{"n_layer": 14, "d_model": 640, "n_head": 15, "n_kv_head": 15, "head_dim": 64, "d_mlp": 1280, "vocab_size": 19470, "activation": "tanh_gelu", "norm": "layernorm", "norm_place": "pre", "norm_eps": 1e-06, "positions": "learned", "qk_norm": false, "attn_scale": 0.125, "bias": "all", "tie_embeddings": true, "parallel_block": false, "init": "normal", "init_std_qkv": 0.0217, "init_std_o": 0.0269, "init_std_up": 0.031, "init_std_down": 0.031, "optimizer": "soap_variant", "lr": 0.00974, "weight_decay": 0.0, "lr_head": 0.00496, "warmup_steps": 200, "schedule": "wsd", "decay_fraction": 1.0, "decay_shape": "cos", "final_lr_fraction": 0.0, "batch_tokens": 131072, "seq_len": 512, "doc_mask": false, "train_tokens": 559000000, "steps": 4265, "dataset": "wikipedia_en"}
Each number is 500 + 50 x the weight over the matrix's rms, rounded and kept within 0 to 999. Layers, rows and columns count from 0. Numbers have three digits each.

# up: layer 9 MLP up, 1280x640, rms 0.031, rows 894-940, columns 448-511
# down: layer 9 MLP down (transposed), 1280x640, rms 0.031, rows 894-939, columns 448-511
up894:522492578442556464581444536495545461455556545403560435513542480497460532509496494473513572505554469510481508473450459548448505548461529484506455583628541489500535564447461470544529444502452488
down894:444477500532452530529471475466485475515496508556546493613446550536491508501457487488448467470493511513527485569537528510563512530458608535457524477495372440434488463570490569467514484571488493
up895:516470564525581410501454539561484421579516455460580518595550446636467529550448580491455514599575530505516506526508463486465580538499571476376410456531505497502441453566565450512502480503521502
down895:563505436532465470587495491503471504457487538468432468444415564504498551464481434481499588452486442475446564413424531515538509374481478569511470429559532414514571541483487464598444549502557496
up896:484421555436510467571410409546529436507512431494498413567492480477569448483423538431441574442574504499534524479592538416481496473509484572514507492506493581568446451450568506521561529565599466
down896:459554476449636604535451457507530551425477521543451569469523489540598457480531496516499533433543490501555524582443543479421487511413436572494422475632550572560540435466562538440535433578461495
up897:484437600516531434563350504568398514559512450472508478545519491528499467445472485524417419539460484494515540493538564512528428539583567479446475540532537496551474535538528461547482411437461453
down897:500483515476552581527526512470556515497521611528550478472453435498578538489489492458562625467463526499462529545480466463539421456484491523520500500506464550535460445535494527472506484486443406
up898:424490431470591536461489644461501469344559466560471461503505490559376475516492437508539497519566511478505509461526526437519450469476510474497466515581499447498515494567478475538493398565463482
down898:508534419544417558464589451501349543554544535512556594637513462499548513408561477451514536490428477588503600554552408461443443499316477494508440445496435397478468578485432579435520537570525479
up899:508502422533545494493462598555476530552472547544469482527502591477535510439524431487472444555601445557576406483493493532510523519518437465427448518473628514433483519409498467535543438567554387
down899:451464549518542523509584408431473475423458518523510492551467501489597495559513508451560547433517496479475490439441442520525455439546527467545496501580498562539461572454457545530527472427482588
up900:471476563519522528475511613528576506524470572480586557501670450460509657541562410443484528570469471528494547506463504434442454545550413449504444473484492474483583521450522558355424446489504547
down900:445386441459549552655459496502477536566566536524470356479452436528506555563472515508438546490542490436554614589519480495566534540530540453431500467539504458492485549546431479534522464559421611
up901:562528522495526494504523429581505566476596532439521495540548543467474602540489502476519549501551531440581550498449445491461422470493488524462471425462502522502536503586514422543445518494465525
down901:453407453503456496528437412516514470527522523485440457452519518409539593544577476479523461489566518486566407564483478426420468424487463501513523598508418596498450478593523623439455518535541488
up902:433476531519515502460432488398496472502489386467571475498514473477500515430510547462522477595500497550474457530495495494450469576454502562499510537468501583566388560507471532537484461534559448
down902:461484462465473547453553452491438466467493538482477508466532559573497458461591521514550460516576500541432554597431490480512527481525487547487489470472604565488488513524477511540523511491436510
up903:541504477424561534525492540438431513580512515466454562581514560490550478522462511488469506499531430512473498530473512462449496473473553528532453488479506445489478448559451452439557434534498449
down903:481472498549591462501459532477492489506537476525514423490502644534421551450571523522502524565539525506536514539569568525488469608572492521554504507527485418449501487436598625509566472518433493
up904:469490507399583472444501478488500431559530453534511529475456517516542547473515458488641496465526429443493463563504566464463494589577391419461483467546496484492528498452485571493462509450568481
down904:505496543481516481466611531449500483518497493487520529521533508522453645545531468536587485499453479589535602493435522456481510540491511377510476588429474488547527538503556550504543451560412487
up905:496482593491528568591497539488475413487529559534519524509565470397488475415680408492429478477555499531539551408567621538472515498506457559507486455549470473483459426565420527410488558484483540
down905:545523549488595483426548559473469521541465473522434462524506510496462417541462441454443468559453475531472425506587540607471477546509480428531493484488456445461551470387457602501503518537461433
up906:501477543461608342403433567535290426607338566573444520471505569528506516516469429496558464489532539452449621611484513498543523538508438507536423447531441519409514397549555460588527535392633470
down906:415515541601482508380443429535466441602487454577497602470496525535546480494529474503534464494559527527498584513501570527442563505570514454522479451503467487500622508471466541604482431555520475
up907:441445433551574527564524480488550369576561500478480520503503488479425652533558500486510359514492622497457439518416544458546569504381465490472541485624514384417581494428506473483463558418482549
down907:487444517582401381497471325435413535580543496470504566465541541511519466433520588534521467543432525561525492522486525581468565521402566427513535552496414450506566473469477627516536591533461521
up908:466568396441566515535545493483561497474547462473418481469578552507513445503398449529491589485503426490500566442492498489540499527461576516507580479458571428549491459445410539471478501439537548
down908:406572418479462493527558433487524544480426480492482564490600504478486438546498566494548504470487523517532442504622458602554472556486523535465479482504467512450468486459520526440585489485466573
up909:495471466439461437350572525502400525471596590493521450460479492473499496573514449565566536588534430445514398584464510579499543498504497458451538345484508540557510602337554482515459616527515436
down909:536528524452456469443585512488520616484559587516437538528491431563468558444472506415609501451514443489500477494581542472499406592459449493521564494510516498559415568494477578420490473521500443
up910:466512526491478489500525532486527449438537464529449451502512447475483508510548497564507500502488513433495540467456476467513465467484544533459580540496409481539468555550507547516419513528465601
down910:595482463423546506507477549457488447463495494482450561459503524490534411448465461482440547401589524502554403557445516535416514478436498499464457543497513566465481502461388453458513469502469558
up911:504514496561427536427385542522493419518548427525502512537499521427554566468557459530514487534473508498495527489482476534490593475504564525468486478385455566575510496510490530482590431486528493
down911:524657496508457396564535514538497477467517389518498461544523452495459510530482522481533549507435446527530473485516429478456559523466467556552478515527475422428430495431456546501526500515529533
up912:514521550505443414483540558643544385371510493544534466528462473498498505558578490574560487503487472485519547573529492448427516529463594504487454578492531524489458501530506451473488476565537425
down912:589499537492510526424466411449443562522448432512501511546475488579488533608475535459494577424484488543547448492464499538447477628557470482452525417515477461513461556380546450483460502512431562
up913:402487524481448528511486507553493436486505481553484509562526512454494476451590436556412418454562452500514575461528508499483522479531400503397522486497495530498419504505608518514574565520446561
down913:626564472563485549407461472387444443449503604475512527491457489497533508535507510452501579513470515515514445585532504600595554455538464512518522488567567552475552511536419481454467447505436521
up914:417487466577539484526492561517439522613523506419424466469506389432519492390451435452434544474457493439478464561536606560553505435520475577554481481516428513587536603516407417484529453463462416
down914:555418516474559425428448422600442573495469391579457544502521485517575512488352582524515490508616553519481441527451388452475576450454537482483516598451570421487502449531402548483504540593546545
up915:447498471440543544519478384455485484570440541507489500584561545561486485589364514464453502545491466530516607503512560431473495529558439476544507482550559530571493368539527400554520540487513439
down915:595515525514413389475496478565484602446567475505437511531457481564512481346447499400496497460515548520446499343430588549596489461510474669465452442475470525476451539464576512545554529453561451
up916:452519490468559550523443526508555486434477506470508565462429600513501520432515467559447476413455506442496536514479558476549514570402497568510470534601544548460506592498560461435498506471494520
down916:520480494519409580476571417500513506509493584488522466468419445479398485487451527462504463539541493434527448484432429480533465558466481519457584415423484603441418457561500479525460478524496519
up917:512497481430396513523455535607435470456565563452524574436448484518548516497511522510377516537512501448461492456577473467548470497466472459453518607489502378540551495497656559503458384420537501
down917:533553438504546417509445529490450574541534489484541626525557440525521611504531461527438450395520488529471490531462545534426484417460451489527442486520541503549441507477602576509589545518556473
up918:554442506495453475485443467506463498470526539521446571507450488578485528500440437438366523502444483537564513424452439502503470493488448509486446442506578521583474542554487519481537463446591544
down918:572503545500449449441475506544472407637521464522522552555520565536437475462476418445520553533479486532637440422417421489470570564438505440540514483508621498526498489514604460502505482455473503
up919:529423520449493436537512543458415426507533502461571508473447498447537479424423489517527476516482486477482588415503513542556443472459520473465487468478573496492457467485517450463515545516465461
down919:467436550490504550493544464395585512462494437425553501546524512410489526431470547438481481355526443536412452603551497511501530606434453483471534562445556445425408523501451453490503566445514420
up920:560496467446530522491455509494517527573593365541541413420522512480598535479549576573476519491551518440469471503510472510489479484532514494434525544537512432499494507505450534497498485505487452
down920:561463535560552464485449507474429506511448438433548482516534500481561505511469550507533450477487453429514469491495521553427476563521505534508487508556554469470541403562468571527538524513454448
up921:548543505502530489552500612404431495454450477508420502551482452482458475452503491518507527581433530471488479542509555513541476533593461537570432483509542539466474560455529548573464527533513548
down921:485503531618436568573511524402410468525437484462614488513531509524468510477492508468484481373418610522512488423540574459539553465631487441555548459482397404474401447412591594545590490486511462
up922:521527530519497468467459498487487408516396518455594495528407517553507458571470535431465514547582529508502569536512531451541581425495401572523457544429488490536501529580468497501507607499495506
down922:500507483488515502458459441438538437442380454454475548541600472421582500484414476414525411554467600470487569591560589530494455581507426435383440512394478483501536473434465486539429439400475540
up923:458600452509566478517572465564466516543529495506413477482542482531503452569536526487475553479469557516487585494467515567495520493506496546482516481530569541450498590499511510505488517479484485
down923:481479553523508477551496431408558536587436463580541449491551489428498542544560441452455501548435494458551531553532410452540458522487457486532527443499520443536552444541523495456441517447553517
up924:489504525430530514525531471610554478583566627470491490476510522463538537509503485423466487494491514446617515502459456533536484507491529528473494468532481537455556511533466509468495462509476448
down924:479513485522513583519557487583463448526495424559517479514521438552499518461469501429532500483546471548384490563533439516539530504501483487549467527521456542554475495547528563480631491611439454
up925:488542470492517485564479559562479479485528554529505510490493568577502586514465498531488590559464493479529470460542506500473499540429466548477638529562517521547473564528467557464539469532475473
down925:516583432534533441480533521449495552535491409535534413472548477517584480478572425457535482484464441518560507496504491539419465476472517438527494428565527461586563459501498555408454518568494482
up926:519475496470565529508447478570445563534554521442521472522588397482461517500542532475428489469467622525493480500466568514473461491479522470600527475474468435517428495551663508560446509541475510
down926:461532539501497430438526461570542500515429535520491410456525531579553435577534507493572440459512464483536526564464476448596464459472486575580540490501666475490576483525534512441460565565539407
up927:457502549473425472486511539506434563492505456550485472487519470500480385540462486532507577519450441490561536437472515487484527541490490498482448390469416556475572448527530480519446450540503518
down927:535579514461518548485469509495543514557503463535546504481524496517531479510546420485505418467503423605564509513523560636549358474493507516496588553501450513479461503539498495556521446558485478
up928:483383539506525456610523464561390569655456490462519524391551540542433396560471464462555426493475534562563536466466496497483445487540434577553404484507504490473445623519505413510555451470601488
down928:532490538627553487573522499442477602543444477491533524521529527493449482514492506446475425432420418645564390522596484433623544473483397507478510467461427513472460574529537447501567458443528525
up929:522446570451494553524511419508447428505537530543507377563463554411506518553526360494490526593488490445448594606548544482519657487427448484474532520496554490525493624514509483479467459518526506
down929:497494455404492511537510480456511572487516538499493476587512554472499451528525507457500498536400467583551492401555495467500515459484455478582580403475435490503512576476468517492512425468507421
up930:484449451494569534535516435466541518562582497467494458517487494422443495567490568457475471503405413528532543501604452499456429461476447510433442418467560488546445532415499519523459529555538481
down930:488530491487494547574568600559573473468516496439472469545591416490402438548467491432577526475451466501549533538607509520556512490529474491613522482414517563593468431559574497458392517505543499
up931:472414509496513528569447557479469458534450592600494484547575556471546535510582600507434505455398451466520545433500517482546455525552430460437517421532447573507428494471521500516501480479388450
down931:577484522594539499441463538408504495526483511503512553552469505451448556482430460512522615465436551512431503428514511589488530473553547468563440574433413541509488548442521553476507546514519565
up932:503527552448447499479515566575601509445426483439494540492509498524482521497404522431457520523530458567593471536506524528495473514526535509514529482517500520458480483585552513467532469453504540
down932:551501517490431454470402531515523444484541585454513518474523482587477525557446484486558426500465508404546485520536487471533495515433498504442512504525541549584500569501453479509466573569560540
up933:505520461446469559492519446449486467547481565481469490461517473442518401512467518457499473539434444509448486548452502526555530478538488548543519506490484451538527493423522546485470562525455522
down933:489490461491476396588435506499375491470509489550546599499507575443498520497500547531448452505507527485502492492472500462509516456490483443517531487431431445658442523559525569478543511546445555
up934:445518533487502522500463545516526588461579431508536416505486467493557421517506510472473472502459507522472483513455563550479470524618471487494531478497553446536500411509462499537510424488453415
down934:482495483484493598416591425505522549497500457506486544410505459538575513612550575477494409556477547430434431493548548488511476496455548487516493543519501507518519489479491465569541560500546480
up935:459472503597453535589494453509476452546518520578540503489500507488609476584575457401517478566439539437600532501467465502495479477521407444517444405491458592455541510636573487579520475425482471
down935:514555578494492504486434559444563556509415555456453487490469527413565425490367477451470437543486322506501487520552465383494496486480502554552479448497385446499440447570512457463500487466506499
up936:514529429459516442566511477435571445507520556552572582438432477448433487437458558499441452400457556547488493525547539551565504433544545545372575440521412512558402418546457515493581466376486515
down936:528567526527492550544471494534568454482467596473559567474582472487470472546536553477492526588446523466494520557500488518501495588494545489499403559583544563572503589445471490543437487493520499
up937:510540526401456456426607511477477495571472470538465517530544569469432442543552482478550418490448534442544329479505474523540484492510564619517476456480517590474551466448555473512520478499529536
down937:539538522556507499498509554539515432428464448439499493530519581385402511507481543530431489499476479582520482529501473548467512470535599460457472476476535437449461469548621465490506526469477532
up938:582477447454536517488474521511453473498524486550474570422459538488454540480499413463517483466551542520486527461501479398590524477569407564494392482460532590573642492513470519513580499438427659
down938:471474494456425405494376532442539479569454514519456572425512551495561345563519408413544430456420638507544416449478408434455490542514430427513503451519503500432526490491507572475515495543493592
up939:441537622511461553583492418449498416533504542496464559492550489437460515521523580524407497495480511476496562518490553539570493482541487557467561583528610471563454483502692446547457426505483501
down939:494532554525482547477617405575524465509478454480596525458590478584566533456486544498533498520383422449421544479548497428475573563507512547426486514461510547524559454469486537444367525578539512
up940:494475429463579531538463514589549511396488436504589473568545521469549530540450600527467510482446543602466453615425520512449438421510516523484548509571469550482413501504453484550525569512510478